Each number is 128 + 32 x the weight over its row's rms, rounded and kept within 0 to 255. Layers, rows and columns count from 0. Numbers have three digits each. The size before them is the row's rms in percent of the matrix's.

# layer 5 MLP up, 1024x256, rms 0.156, rows 851-1023, columns 64-127
103:131096139093082105143091125070092111106147084186133170123115118168151117104119120120167075158110095120127097147127183140150154129174153125132202113117129168076094088114091163078087103122124123
101:156149109163099173157066162159116138120080164138095119093116111114140120114091165210117058107122118073089123171141100131096160154093162103127094067045131171127086122122171137078075142150115096
100:152124136145121122088089186146135095092116113128129097186180162131064141099134124083144103148141129155170132089081129090124139113136168075171142111165129175127145145078196106173104154139134159
098:114148149135139147149123099096159169183167084100143165145148123151051139077116140135174069070077113165085100089106143139121109090110125139131113141110182121121117182140152177124109146144160133
102:167096087173136139138178102172170153113140139149119077130117124117072179170139156154146134130129095162108097129138116228108117175107119109171059144090139126133112149152160207121099169129157115
101:133123149182111150107146152105120077116115141098177108113114170129121135126149075073069149105178114112191168105130147129156113152182175120122130133111137142144089088075116134091136145065125120
098:095137106152109207107117127097221106104152079124118094131067066135110107117064104180168090114131159129069097163104121135098081154136135165210110181063067102057106126188119123143104092156121057
105:145097171088118118175115038098059092090173154164120092137060112098139054128138117150150157132116107151113098192067135071091055139180083093148104165114094168156102111127105156140146110122130160
124:136195144170089075139068093126151149170145111128078190052155135096099119124118122149193065138062106109105139135122194118105095124167141089166111164148150132160143113107140118088170148113153145
106:085140115136125151128137133107184129168104147154119107175137139085082103153104086072169099130147132149215129151075172206094101160141169111159178143097108150165118130115077151133060144097124156
109:089154128149095093142135104176105144129177150189073135115190104140089083156129099101135136121082125112188093115136162147092124130176176116142134071090032127130112173135190168144082115175145113
099:137181139146140198074160176172083117208142125102147117078035132131152202128148136128111119127122118103100074207125102115136113113095140085115106111115132126151122177152119116101095107162073182
112:095148107159187121106121127175159154169101103161161139167143161067094137175150087201137184103158112084190146093153098217144161118144145109179093114125177131135084103125190166146115098162099137
100:155165134095129144189157115128131148128123132141110126117120138082094177092154049123172081161085103167139135136075101042135153120149110072133104091132086034121166096081111189161087145157102142
098:109100118176166131114106112127147083103158154152123096085105098140133104057112131121180096154141132148114096161115092177112119152099125138129181207164151125122134139160130098138081119135141154
107:139161146146137170083139136147120154124109147116175134157134153182165141175136175139111122147113109111092164083163190160156087154101145112100168099120160146181132093165088133112136164136124115
102:103204091139170145088134130088103089090167179110112135116102075067119124118168123113146112150084189087107144124121129121129056112161135130164142120153125147176158129140159104159105096161094130
105:090147151152110079117159163083130107190135162142127094087096089122116123122103163128137169102138116124194103176102119169166095137172147130118163112185184176155152169115116118117101111085090150
105:178138105121061135139159076171116095179090144144107078148077115116153092105200132123146122155127116080114179151136129153140143123131148193085194100154138122071139193155067132136081149089202147
099:099115101087057115111053121161135133209104120143217128148095127192039144119120131147194099146099162138077099119105110176151088155122165140072131082116120124107163151079116123177096180155120097
107:088172066128092163178154112142098108167193142180113115142166135112113179114122129107115155103076126131135121132110112070131135097172123131143131136165133091105097108104130105089151143102102116
096:152146097160136134104123144145179112090159132092108170179060115165079195132138083103126143183126120109125065109167081158107127110115195120121130112079118116170129058124147119086138152069116152
104:141141189156123102119188112134130118151150124184103115157061142056132158101165129128136143123156104151180107172110155092094164121128121100134161120111160144077148089156126063096179159129139183
092:129180153118154121186130091105141118141130169134132128131156120182103079168106153150101113116108155176150106133092127133070147103152153119124092111133167163142131160088063082079145072111129102
098:101095076113182125124166131161146135117129162105129108179127184149079121155079171084126111099169097162097107074057137167114176074107131122108164128115136155075153084166124169139133117105103131
070:136109101157180160143163067057179118146122118101115120074140142119086129118063115067155107117122113138128129160081142154118126169100122169093152098093132161078144150099062134126104165074121094
111:140202132149079175162127125111091124129166147181101149066152137164115151188148104109117123113135134188074154127093130217067083098146209090084118119126188114090119108125113096138076135158130152
096:125084137189115087103110129099086139115122104114118128143093134108122079082125139101154053150131173099156125085150108141136103154156080141135155150139128097168152134138147136149064156077142127
106:157118111139096158147136161168111186207192148132132118095167147216080144189142154085105110124118091088162153143141171159090090105138095106096145143099170169148140168095145118120154160091123084
104:150172153097098104096152154120120122233156109154148113145129120107115093146116131113124096042040083128127146134144174093149089078115169137115110068139089152157108111137150126126120098150201102
099:138148119137129111198224049126153090138159068087191141103124120080150161157131123109188118104099141111110118175134104148093081145101115167125132161103145079134139164131108125191156133123184140
103:140141180146103131156117116138105118132147131117145104095093167131096079098148102089144140118142207096159182132078136167113139126093160157093140090112146097083120159140093068158084099158090112
096:108168066170151156198122173145126076099087115049133166094124145112127126158039162147140140081121099090116117087126141157187127169147111141140138127136193157137107122105100111156166177135093140
103:084130121130098147156163136088134089129190095118137159132174147049123145114075124134203069091077068123164119120146105115104087166058088141114164089177168105176080157105101115115136153107106124
096:130141127154171134133070099160129082174155166125053139124137126113126115141105141089085148098172118124059103116095112055130141127104096141084121129177103125104150164150102091140145056137126091
091:153131129164100106134131107144105129101160134129107102113088149122077147202072154152130146128076129153101184168139119133153145107108106117123109150151107138159182133149085162162153137082140111
083:071107123160084077086170162104095235123175142149132145151122133153116146074137163110125145087113089152115135167073132147071146090123082102086127087082162133061100145141098114124135121164122150
102:181131135112067189109146121143144130162157147097156082129111129141128117137143130168119133141121100078078088131082124144154099136134124117185130125134149104152169149092120124120150076091136146
090:137124107181075151154126158153126112100108089135111105135180125130096169115174088159098099105087135107190138081120155055175168099124117139139137183069136195118173147080157170065116144129137113
106:120106133156139081111114122168130150129166136159096100090150149131154080140130098170176151114168136133128157170066124184163150151148119128184146119109199124138108092132107111118112119097126094
101:082099120167129082170140078187160153096069160187166071133143104069165167154141140122126066029166132156145175056161138187115158177090091152191132145112106118151090118082161200157137121118138104
093:108103219196073147130144113099177105127103150056108151103117135172163172103137133102119141122081104097100114162129125135121162151225148128159123081091122145146091140068114169125119123135172091
104:141158061124154160132120141148164079097073077169100179185103089133079171133069138127101160166122132174123100069134134178159067115149113151124151099137139113119104090145123204125142096124076103
111:104103124138131150120144122160172086147168173086173118117115141125108102161147143092143094141153095174124095105117114126176132147093089189161136096095133090102122134169112115115141173133059109
101:149151107146092130131128099141120142159127124235073165142156146153079140106096116158197132159068143080162141084164107159133191101107142111126086121073100113119078121109197104114177088115142160
093:148191071138157158069162115138094111116129114070091105108145092107081125075135141121104142120070069106124086140129127193184099159118104122061158159194137157101144118169111158093143133103128118
088:125107112164167110093156043113136107116128133160114116084123123146160147075130145134157108109051103159132083122113194173128155147163122124133127114194100044102066164061136107068084132130079123
103:177126126138097138167142182130112161115082170099147165217142145125089105139081152114169102166095099077177119079176156176169106127108117109094117160155153152117131148141124111122107163126135078
094:141179090114135171092187156125191153106118172158141151186126112155112105088083135113090130172093105123065187077068108146131117176141132114116112087177121100155130085182127113135107169137098211
105:130154135169174125102199156174096185094149093151110087223062138127136115076173127107154118101135081159136148099116103172113195075144130130165149155131106132117098162099102136122140137154162037
090:086124140135125068166183207098148074141112183108048132127152146077108157111150151151152114125155129121088148118133109096125069112147194114095127127126200134137120106126104104152097107122154107
104:124145183099030145138095137135019109090125095134134148195107143085119162137163090104121137114081102137118057147198187119125167129140115132134099092114160145101187130149174147193104085182086176
101:136094092192054070168134075152085060118180155040084112138168136070101108161151157135166161189125171172151185112141120081161123126157153101117123172153096089123137098132081139125140108134105170
094:088157109102153132144099083179132073144162141115141142065114087154136131127144140126153091141099125144084101153128146103109134104130079140100108127125099180117095150131085085112115175112172104
100:175146144123093177133195074137116133114120133131101076164159154157091089128115145021116107121157145127148097118177149143194136132160085172151127085093075132084136123136113080138116095164101139
104:125087072084098128115079179109135158172134093117137084190107081112120142139120109152148116151051114139078113182096149118139129111151146086128116155127205107156166122174135134121148157117134103
104:138165176138184127113081091095056137126099114143127122094095152174158138112138116071107141075102125092094172196143118164115154122143168122095103098136153147115105103173164119174085141157177152
102:097149125146103121107194124111087148138158111165072170123142053141145070122159068113116089093110122146102129139191090184160157134136143144150148112088112100171105162162147129150137094113099101
091:090093067069124191125191149121129186122121174078112171152079131098167137112114071199120112179097098136128141126106096122058129166148092145189125158135190145142043098157175127073098141116099119
093:108123072124187172146125141194179127156129106129136121117050159110186242076088175148187085136134088178139098150136194070168153147149151119209152138140158168097166090133149123117130083119083049
097:142182114156210126098081133148133112043159166120148124167190188153145153106122153074096154126141114170156095138055154133141137150138095180200164102137165084125095139150105121128175166137086131
103:101135137131132114101164114111140146110129138135082129117162120164112134116096118102147126077094115123149111127134163070152193112060134077121110133178120113163166140104126129106121168114139169
094:190148108124161175122168145126113172140141109163189146153156137130157136166132076132122096098129152150165169144105076132118153134093069110087100123165154148130088137075080085090139127128109146
100:148095125112126152136114147179151178119157123131146106151100074120143123101124111090164160097117139171094132171137148150111113115125148179123102134128159180135125169182106137125084127147144147
096:146108148146100096122079087115176099151149124154158128136143146150122140152094116157187107154109150095120195149106195176115126134175077109117162149109105087172136155174150134134133117168143093
107:154182117138110139154099200123091182111080096145114120125095188143153160108116132069139104156105091174099121111127192151095145117143164104143173104115103133081064105074107119123163124112109140
096:106161080109100102129115101080089081153143108141109137107185130148129069097098151217114086109142188137128066127102157157185098141127116107152196072156156091108106175111088109087151061127137095
103:089094125133094208098092149153125083205131119109136074111148055151108110123110158125111085132099078102059127166146087131140133134082132149110210081145077220083122120164114136136156162109164110
103:154191164192114082073146123108108138086136083100143094080127119143151129136169121075128145116131093102146125089159103163113114136102096054128115115107159063199131115134114116077100132097149067
105:180122114160133111154110139092105141153169138175097160186199087146139089152092138149172120053098149149105182131115122114199102134173130087190168155104118138095149118156046127102194102126119074
091:120173171084148088121123133158133149100150120061161104188072170108067084143115133123168103164104093148156147096108078129123101114112154149111126097074164131165118115118130176106147159087190148
110:105125160131097120167135095155173140150195180132142127179129137133111113124145169150133151074081096158087095110146081168128137135146129135126113169176125147109114148153104161117112130134125130
092:084161115092080097117099173139068130156131120165154158229134145180083161192156133119129127160089071152136106139206152078112140118140183084173086094128086132128104126079053092130128096118134104
085:080133101118134138123188133135109193213115110168173090159067153141075103149145126099157130122087140146159119122132131089148106166131101169086132096148121164144120155118140110116150127063150143
111:087144140130147151093093067131162138194142127119075160035112116150142194112171163132164160116124121167142102144123133113185161124092168114117156132176160126118100130073055163109122124096158134
105:081175136092116130095162136120146120129126142142137158132138137107095156042150140169090155138111106166086147081146126154128115140142185127155080131102107163107145110136095095178175148132194194
105:097150146128113100181139117128133115100143099157183188126092127104130185171134137161201128088104108173120099110156176152128113133096121118099163116125144136101108104104117147161094092109134110
111:123153122122129134144152127158130076101132087150105107119110169145080128144177084067137114113105137191089148162167076107139199139152105149130125134099125113167103166165148090109146166143110095
096:164109092103110130106110145102086104124149171129129149104122131130180120169120132137121082134137114136135161048148106098119200143129197049210129078117198118140110114116100143144126144133121195
100:096166153094108159124108134149144121186161121125118118168124168165114152149040089145137110149111156132100091163152152132107166112086154130110132113119100133058098142123186150158117054119154099
105:094140135120116138136139141102115087127106124057167112107134181143095105166116089110147090146107101109155131102124131094168150139150072146125113179127128106078127140121167109147156122110132121
096:133172108100141098130133153106117151125140154146146096101109118090081105155085205150126113098138165157097118148142147150138135111158132145141036149131169141096102101116127137127104160147154145
100:152126144113136081134117131142143124132145116159175122116135130111095153163111080169150116088191130081119148144117089120099145120108069104109146150140128073165098120089164058168159129097107104
093:156097140126039068139157106087144083143072145094093173142135140110124124118135138129107150118144069172085132096110113109138115071168160127142117149104098146109142111100105197229055130136169067
102:147138125129109148131165062122098117109074076121098117144127132081128134089072105134136130163172061118102141105102157203130186137165171171193116087127137119176095159118096133148075134113131102
088:126150153166092100119096108186138153140117095190139117179114094170162104125124179097163163114082102146150152127126096198141093174153163121162144135138194072128169151109083134163165121119156044
105:097151089075095119079100128159097075151109144118014196159163146056107136149084159155122127102184119125114110174127148111175079110112131128108157126129116134104159081152085138134161065106137141
099:048150104104105148127084151119126081161156085094111178128087099122075094180102149070095138085139149122121153163101125122065138124152133179155224119103140131124142109138083197065098153151144136
094:148135059068134148133144138103086165138167095122150156120117084085142126153133198168113082095120096107117095144108144107173151145157122128124177187144128145099062190112117095117128099091107122
106:094173135122159157151124176089078145131102122103155071149096097115143138134096138137152146126097164131141139103145115105105088162159111197157129106118126132101113165102162137100153132162200069
105:182185172155132142186144141155112196132086108137149186132130136109113167087125131139160107103068160088119091148134103126093170122157083123131166138099128141198164099114146187120101154177129133
104:138097115155119079108146071114126145087109132119096164136130137117062165150100133119090164124146134150070087104181162121141140125140178138199078162174140155079067131121117103102138142120109156
101:073129098139141148123172130111095103094150118148162120124067130136163167043132135148182114119108108115146099120098144154152147148112136197120195128117113130158126096122077152115126168153101125
099:103182135148098160091119133107127132139132161160134112153121138052130135107113143116109143168079118128159140139082162184112103089130103093099145156137134122132097138163095133102145109098116088
102:140124104113138179117099135110091089121087127090151086158065096116118070133133137083128097137139126133144162102099149094087139138173122081142068222161143159145131134156145098201131142166076100
109:143142128167129080117121125126154093153140151108160141101139129105143166098164138119089114105142186094137129182107124091139172143144164147180110152181178119130152162179147093171141089156140072
114:146133156089116169120147147132124120162140111072138175150202092139153112107072163073096102108095107103161093160138150095073136124106110148109099157141095137167103147067053162155080121054089145
103:089103157157044131124136163128161151108126114174174147112165095184184111121136151161123083104066072120139113119126135080107113133081125106145140129142139088068148192100105108090150139183123144
096:114111112172149134130081089155106146164143109161084150135139136090132159171131133057050063082093139135115151143173148129151121135078129136200130109158137110145145099079101156151118206073151142
088:174159102121179088141149124146115095185131135042110110101108062109124132115117131156185043168082146127120106138107122112144098128106124152094079141059133172137136099085099153149165140215136090
095:105142132125126098096081178104112126094127135104137152174145116078088145142124175136163133211145121169076091174130050072141189060212114123154113103107165104147101135098172171157136117127097145
095:132157131102098092157075132159104179118097106140126156102129120062148153150100075163165156168129132099137114119102149124130133110144083112091150086127138057164126130144078144099129105148109132
099:071158127147132088150089133131117129080117138125154132181110142098124133197108147138151103118108168156066127168150150110148167087153146133160117112154131104145084140160087174121148097113167076
104:050206112198130082141095048128083070176125136197092140133147104183105096107154130123218173066161152180076115072129129117112092133132184192133115115171212148119138132107112130130087173083151121
106:151159106117057165228117165180121119126129101114155087114152114155108169116172189107103142161114116114088119100097120109091096097152158169070109136155149146152127155088120150179075153133107117
107:106153119103128104118127153114115132101154139115136199094134155108115127157153118098124114081134089100133166161113117171129090127137077202130187070092087126106101077165084100152072136089101145
086:085149110154065130133119161141102152112133122161139107105146120181130131161127169123135147140153126152123098113113113143139139071185167111166167117155072080158094108057088153140145077163166108
110:111161106081134098165130053187124144142199160133129145212068126104165127102164149103191100152145155105104115099059123094130133118130155174085167147102131183119096149163126070157118103115187163
108:114094182113163098140174136097138209109138161097074077164181129071121138131066108092210132115134091136163205136074112184175171227147094093076143104124182093144095162170144162137149150102179084
097:125121141188140102099068134125077182150131124127119190197134117113127113178140101137103161138164068098107121164103102108155107131158142170163175139111101098116099102089069149125130104093130146
101:126169172085080130141108144015074170139101163110124094120149116080106109138152130095136138131132084087167113121153128139149152079096114114134125127142127086107225119088139086177156133114167132
095:096174102103150160099169145168122108120136144173168100122107123169127101113157150180182098120097168180154107157206097106122113111143146177147106109117103149164098121158085115137108185153128101
112:099155140137088151108121169135123129140141139100144107150061153115119130120055121136134145121136180112142167085098073147115113192083086183163132079109132131106167098108100135077137140185115147
100:128118104110183148150104124133123097190088123156135152126165078147128096057138180152173107134134153152082123123148148179104124096151118126124103104153107126135117180090115156125102151145128178
102:166133088203120164138128073131136128140125089135135126130122122126120128134121077111135151099129105095131078159126126136196145090140112149184131112113126082130085055113094101169119152109133085
090:150146142098122130103099063157127150140138117092118118110093093127150188029145120090109127138076135133149112188163190169150150134189165166042104080109163134079093137122128115136080117137122163
103:192106150124133174092140105134116194128100116135135098097084165156094141108118054122149070125105137132100140147039159145096116139130134155099105088137184132194128198136161156119120107135154070
098:172123157128159105152144080144135139097114159102144140106108057181148107117127089159129087152058110137134090174148109181142147163095129113064091115119181137086098106080159190059094121186096169
089:085155172154202095148122156173119091203174124156102105132142087125117129111136131074157139078134122134097108161143116091106071140175164044185094066130113102109153080108095125078111149147089141
102:125102084148099172155169136126165124072101137108146115100126067171138136102146085069135110109108153126110129174117161142123185131101146124158116169101176129120142134145104191137153135048162120
088:148099113151165140137159145140117141166132132134139069156103127122099112103125161102121112112170125118146145169109151135140153160181155120166092138196100062137131047161093127188090106122156069
109:124064162092134106107163103107104149180099151168084143126116122098093154072094096071154144133130101131099171150122116089116112171111158086154087115073073072117063126091154110083162153165154125
097:094196146117133096117106145151073172106119108100130186085071080077168170081115143156159154095118124109165109118142101122109137155120042117039157144183153097150142185167088099099108149164151159
100:151099133118149107106130140140116078216163156129112136085094122153124103181089112139147070142125108134107184082125152150203148157130136163145141182198173111096164123122132105079092141085102083
098:154141127137132067103126134164154095161076081131145141194180126101074109094136136118050085104110108170193086118120118092198077116149149148112147116162099110179133104080151134144142098137190117
098:160102148122182140126108148168142141121174132120146118113140144102147151100153166143119108113069119100136087115151132109098100123185113151096111113124178173149120153102062137109144064069124123
101:166155157153121109157073096127076146159119149126174093135124052092081161128141098135104137129095077117176120105127129067085131176160072136118114108113153145162102077139121139150145143134071067
086:137156183134157105096125121133097094129160180138124122107152129176054183137134162105168109093119086113094125174146181127185119159197158131091072074076212111134127066147153129141156104122120143
100:149092138171091145093179147201126168162039103128141179139071171145108155190157141103148140146114135100108130105096157109102204187158168090168098132112165160144158134087058112189057130101134122
096:114110130125060117110106083113095156113095105157125104183161172083130192168137120091165162117085101164122134133095109128129149132147110146144126122114124098170119130117108195169125092157157158
096:128172166162102155126107187113173145122127106177153099172167147143130164163174127085101136122131127042172163099154152160145114179135125123118129115172069124075171128133121119114123160095101186
106:089161107144131143174108196145116171159112113161042166113186164148093125077176140110155164128096173092132149128089154123135185138084100134120090119136092060103115172151116122144116117121144134
105:105122116174188109132142165147194152142124156143124060077097141146076130212095076124157158119176072111075150106076106127116119186123147134131159110160159075145122082154112126115113093130071178
097:125152136176204071134164097138119089109202092124163103109121114132124133129109171123150109082113137113102124095170086129017075104117137222119059142091211109144100090093139086101127128074144143
092:111067141087191132071123118154141061128158110112175113116158144083118191142138128115155064113167178185116127165061099175164119102125129136125140115126156141119108112131163118145139118114105092
101:111118089150144128120089126100139208136133129075180071109056095064143133144111127136119137084109133158080142100103147123108164123136109104124130123180072099125101057120143152096083135116109146
103:139118114121138139126111139173145148142081146072216149098061191085126131127140078071101117090107161109163133129183151124164108132144139133127123122135163115105127200163150166125094080118114132
105:111097116139136069162101133152058072189142158095108123124173096119123098074128160109145131123088064147117099144124119121114092149115106116124100112121148099136066092113123170111115068131127098
099:090112155125146105044091111105054075163149136077170102159132111143071154120160190110182140123118124124137182129135080165155143125103138123149126125115123101100122071114140167095130153103101099
095:149107165158153161133153126095205147137109103151102112130113139091138088092157096136125112172137066146095113168077110195081071102121140155115111125117144125137151102135169115120142154104140157
103:135121116157098112146171121133076125118058130072091115090158061138125117092077195111120114096062114104151134128170146112109109131172128157139127154096104155185171151179068108208064161100098132
098:135155100110148098166076136125119012137109153087131091120109126066131131113120171111150109127146114155140142164097162131128224183202120091110135145100200108085151109145147100143155161178133159
096:125155151083083136084131134121080135137111113090127145141141054099081109112075115135144144139085168151154166186147119148146134142112051143139191123114139105147140103120146118108210120134179163
095:054143100151057095146085179083062116165089127141144165115094130139117124089146128141154060153130080154161196107121129164208189146136112166132109139134100125089145095141090110150108156117152143
102:110122129113160132170223116106135182079141148129108129086153120163125137116137154129117153112057079140093154090128147143130171137132147160158128170140154142150070107129123155157141156205118139
103:169076115117127078117186092101128148135103104153145205190094074129089164160060083139159145130132149116123159160068135152149072108084128119080101099155096094107127140131120083162093120142135123
107:123121112067179121099127106121062073119142161082158113179119166144099153150101069072188117130132122141192127154097166159112107082156113168070119109139190165126158148137112157124148121116144124
105:151146104164064195131121124127105127117120164130154086192155197093134152117117105102118158096138108098082092090086108143127082139107168070111037165158162100103137184124146071048107103138092126
094:065102092109120149139102080099122106120135162115114125120133161102148049104154180103222121076108101095145076126091135133133140150182123147070147132084128147159105092098182115147123153109113137
076:071136143136086161139167159129177184118093128155128179086125138127074099107160107121146060161128150165138100154077116073137133118110125135190111143126140138116082110120188088119123107086114153
092:111138091145171102108126117141136135155152135095153100142139151128172125206117086073088130167079077105170116136148108197108137130189105129162119120139173159142171116106127155119140182120167113
100:134103194083136124109103066109190145134115118098138144120155206085160142179128093116189145131116054087145104084161128132111109133166150157126140143097120112092108146126139101176118184164144113
099:102118136114123108171110086100092119106111123154132149136168151119130099128129146120130153163099123126142106167138096099153127105095099148162162181100146128101122115063097179044139171117173171
098:090104069163101142137127198153139106150043138128118131197117094135086032130100067111096112140153105093102136114048173132069119137111211141191100140160103110137147091146103169150058162164112088
106:161161091114116125172125103067125161108124168129129154135124084126139111070110094097089083155150072121116131198105183120158164129097151119131158097080123132049119140156072115120116149172153110
113:107085140174086179141117130129130057100206102128096098121115121129152167155071111142152114085165098098121082150094112140152132140111129116118120116155107111082123102099172130129099143102140167
090:178177168140144089173119175146135165154149094211090168126096120116097132060102078078136107156175150136120130118141105097136147123213122126188106133132109153124159093130120146117150112097152088
107:114145087151198182113116130151121125197127090135147132099130132180149145180147087040156114105161102114142108189064191135180152130094103131102163105115146106110145099128157103098132183048160190
098:092110116110153090113124164104131103093159165159158144163159139109150153056079197130195130097169098099061106115122126151117157144125157142116129150129079123141189127096111127118117134178139154
101:119086124107131147141123113177164197147154153150123099144127159118099079133147116158148141132139102098110096143122119104147117095115115179128142107120147113164144129123163164147064217129133070
099:138114130111118191153195153118141149153104118067108102075078145137154139108083134080090091084086108119093165118161132151141140137173152099154097141101172133118105148126147101091124144136112092
102:123175111092187141103143064093095097140143117134097096143124047141183124050060165148049106137119094122118171157054160117130132108137138178093131069131155122143118115115107102186142108108147121
101:093104122116137154135128134151143134172116188173086151176147145129060120123098076131138187116100176121139120142044115187081149229146207143111208119153140085183129092078082153112146123123113123
105:109110141153142105143091086124148114108159120145194142099180156117113081127149128116140165118154118153155076150180130085142167110103163112142095171131111147154106113055101183190103110124129115
104:118163151112124148041174216123180113142139168134158184180090140094118161197130138116163114114130134148156126134118180155116162113156153109147087153116127089115138177115143092095106131114088098
097:122132115125134132160112099101106154061141089234133127078101103082138066166054147102130113138162122192129156152102073122143131140182112139139165093116122165140142114129190222130108176117126145
107:112157095109129203102161059150104151073111133067107105086126186110066099149149138113162232099096126201126108126153114092114163150074181234138107147158146204093094122109137099149150126080137178
098:123144124070099144201138085142077109157134123105118146105100112132134150143108126156089083183111121078056153138149139095148142133166165112174181127133135087145129135123170136157105094093092178
097:134197086108151063090165136113081124124133122122087071151073132089070135132153158109180065128165105185172156106145099157098133098116132128130151122156138119148118148113138096120072088141111139
095:113169128130110127111152190150153092092132168252150134129155099130136172103157085131166095114150095137092131108133161089188100191149193153137126166109131126144108105131100140118129087109133105
093:134120175167175117132096139141110133124112095220173092147121124143158160157120153066111125126098087110181176137122152148159113095140128121121080127123170092075093135150162123112061160126105159
104:198203176099122168174097095142147046196154148134086151119094071135141094143140082116129145125160086112142105120148162119119163132133105149074143049125166136130128187153133141143111148135142076
094:138175196162188154127170095115129165113167120191144138135142046081086098127099134159134120076113083148108136184095116121128117142132201118159080144146150087143163170200081100164089131110197143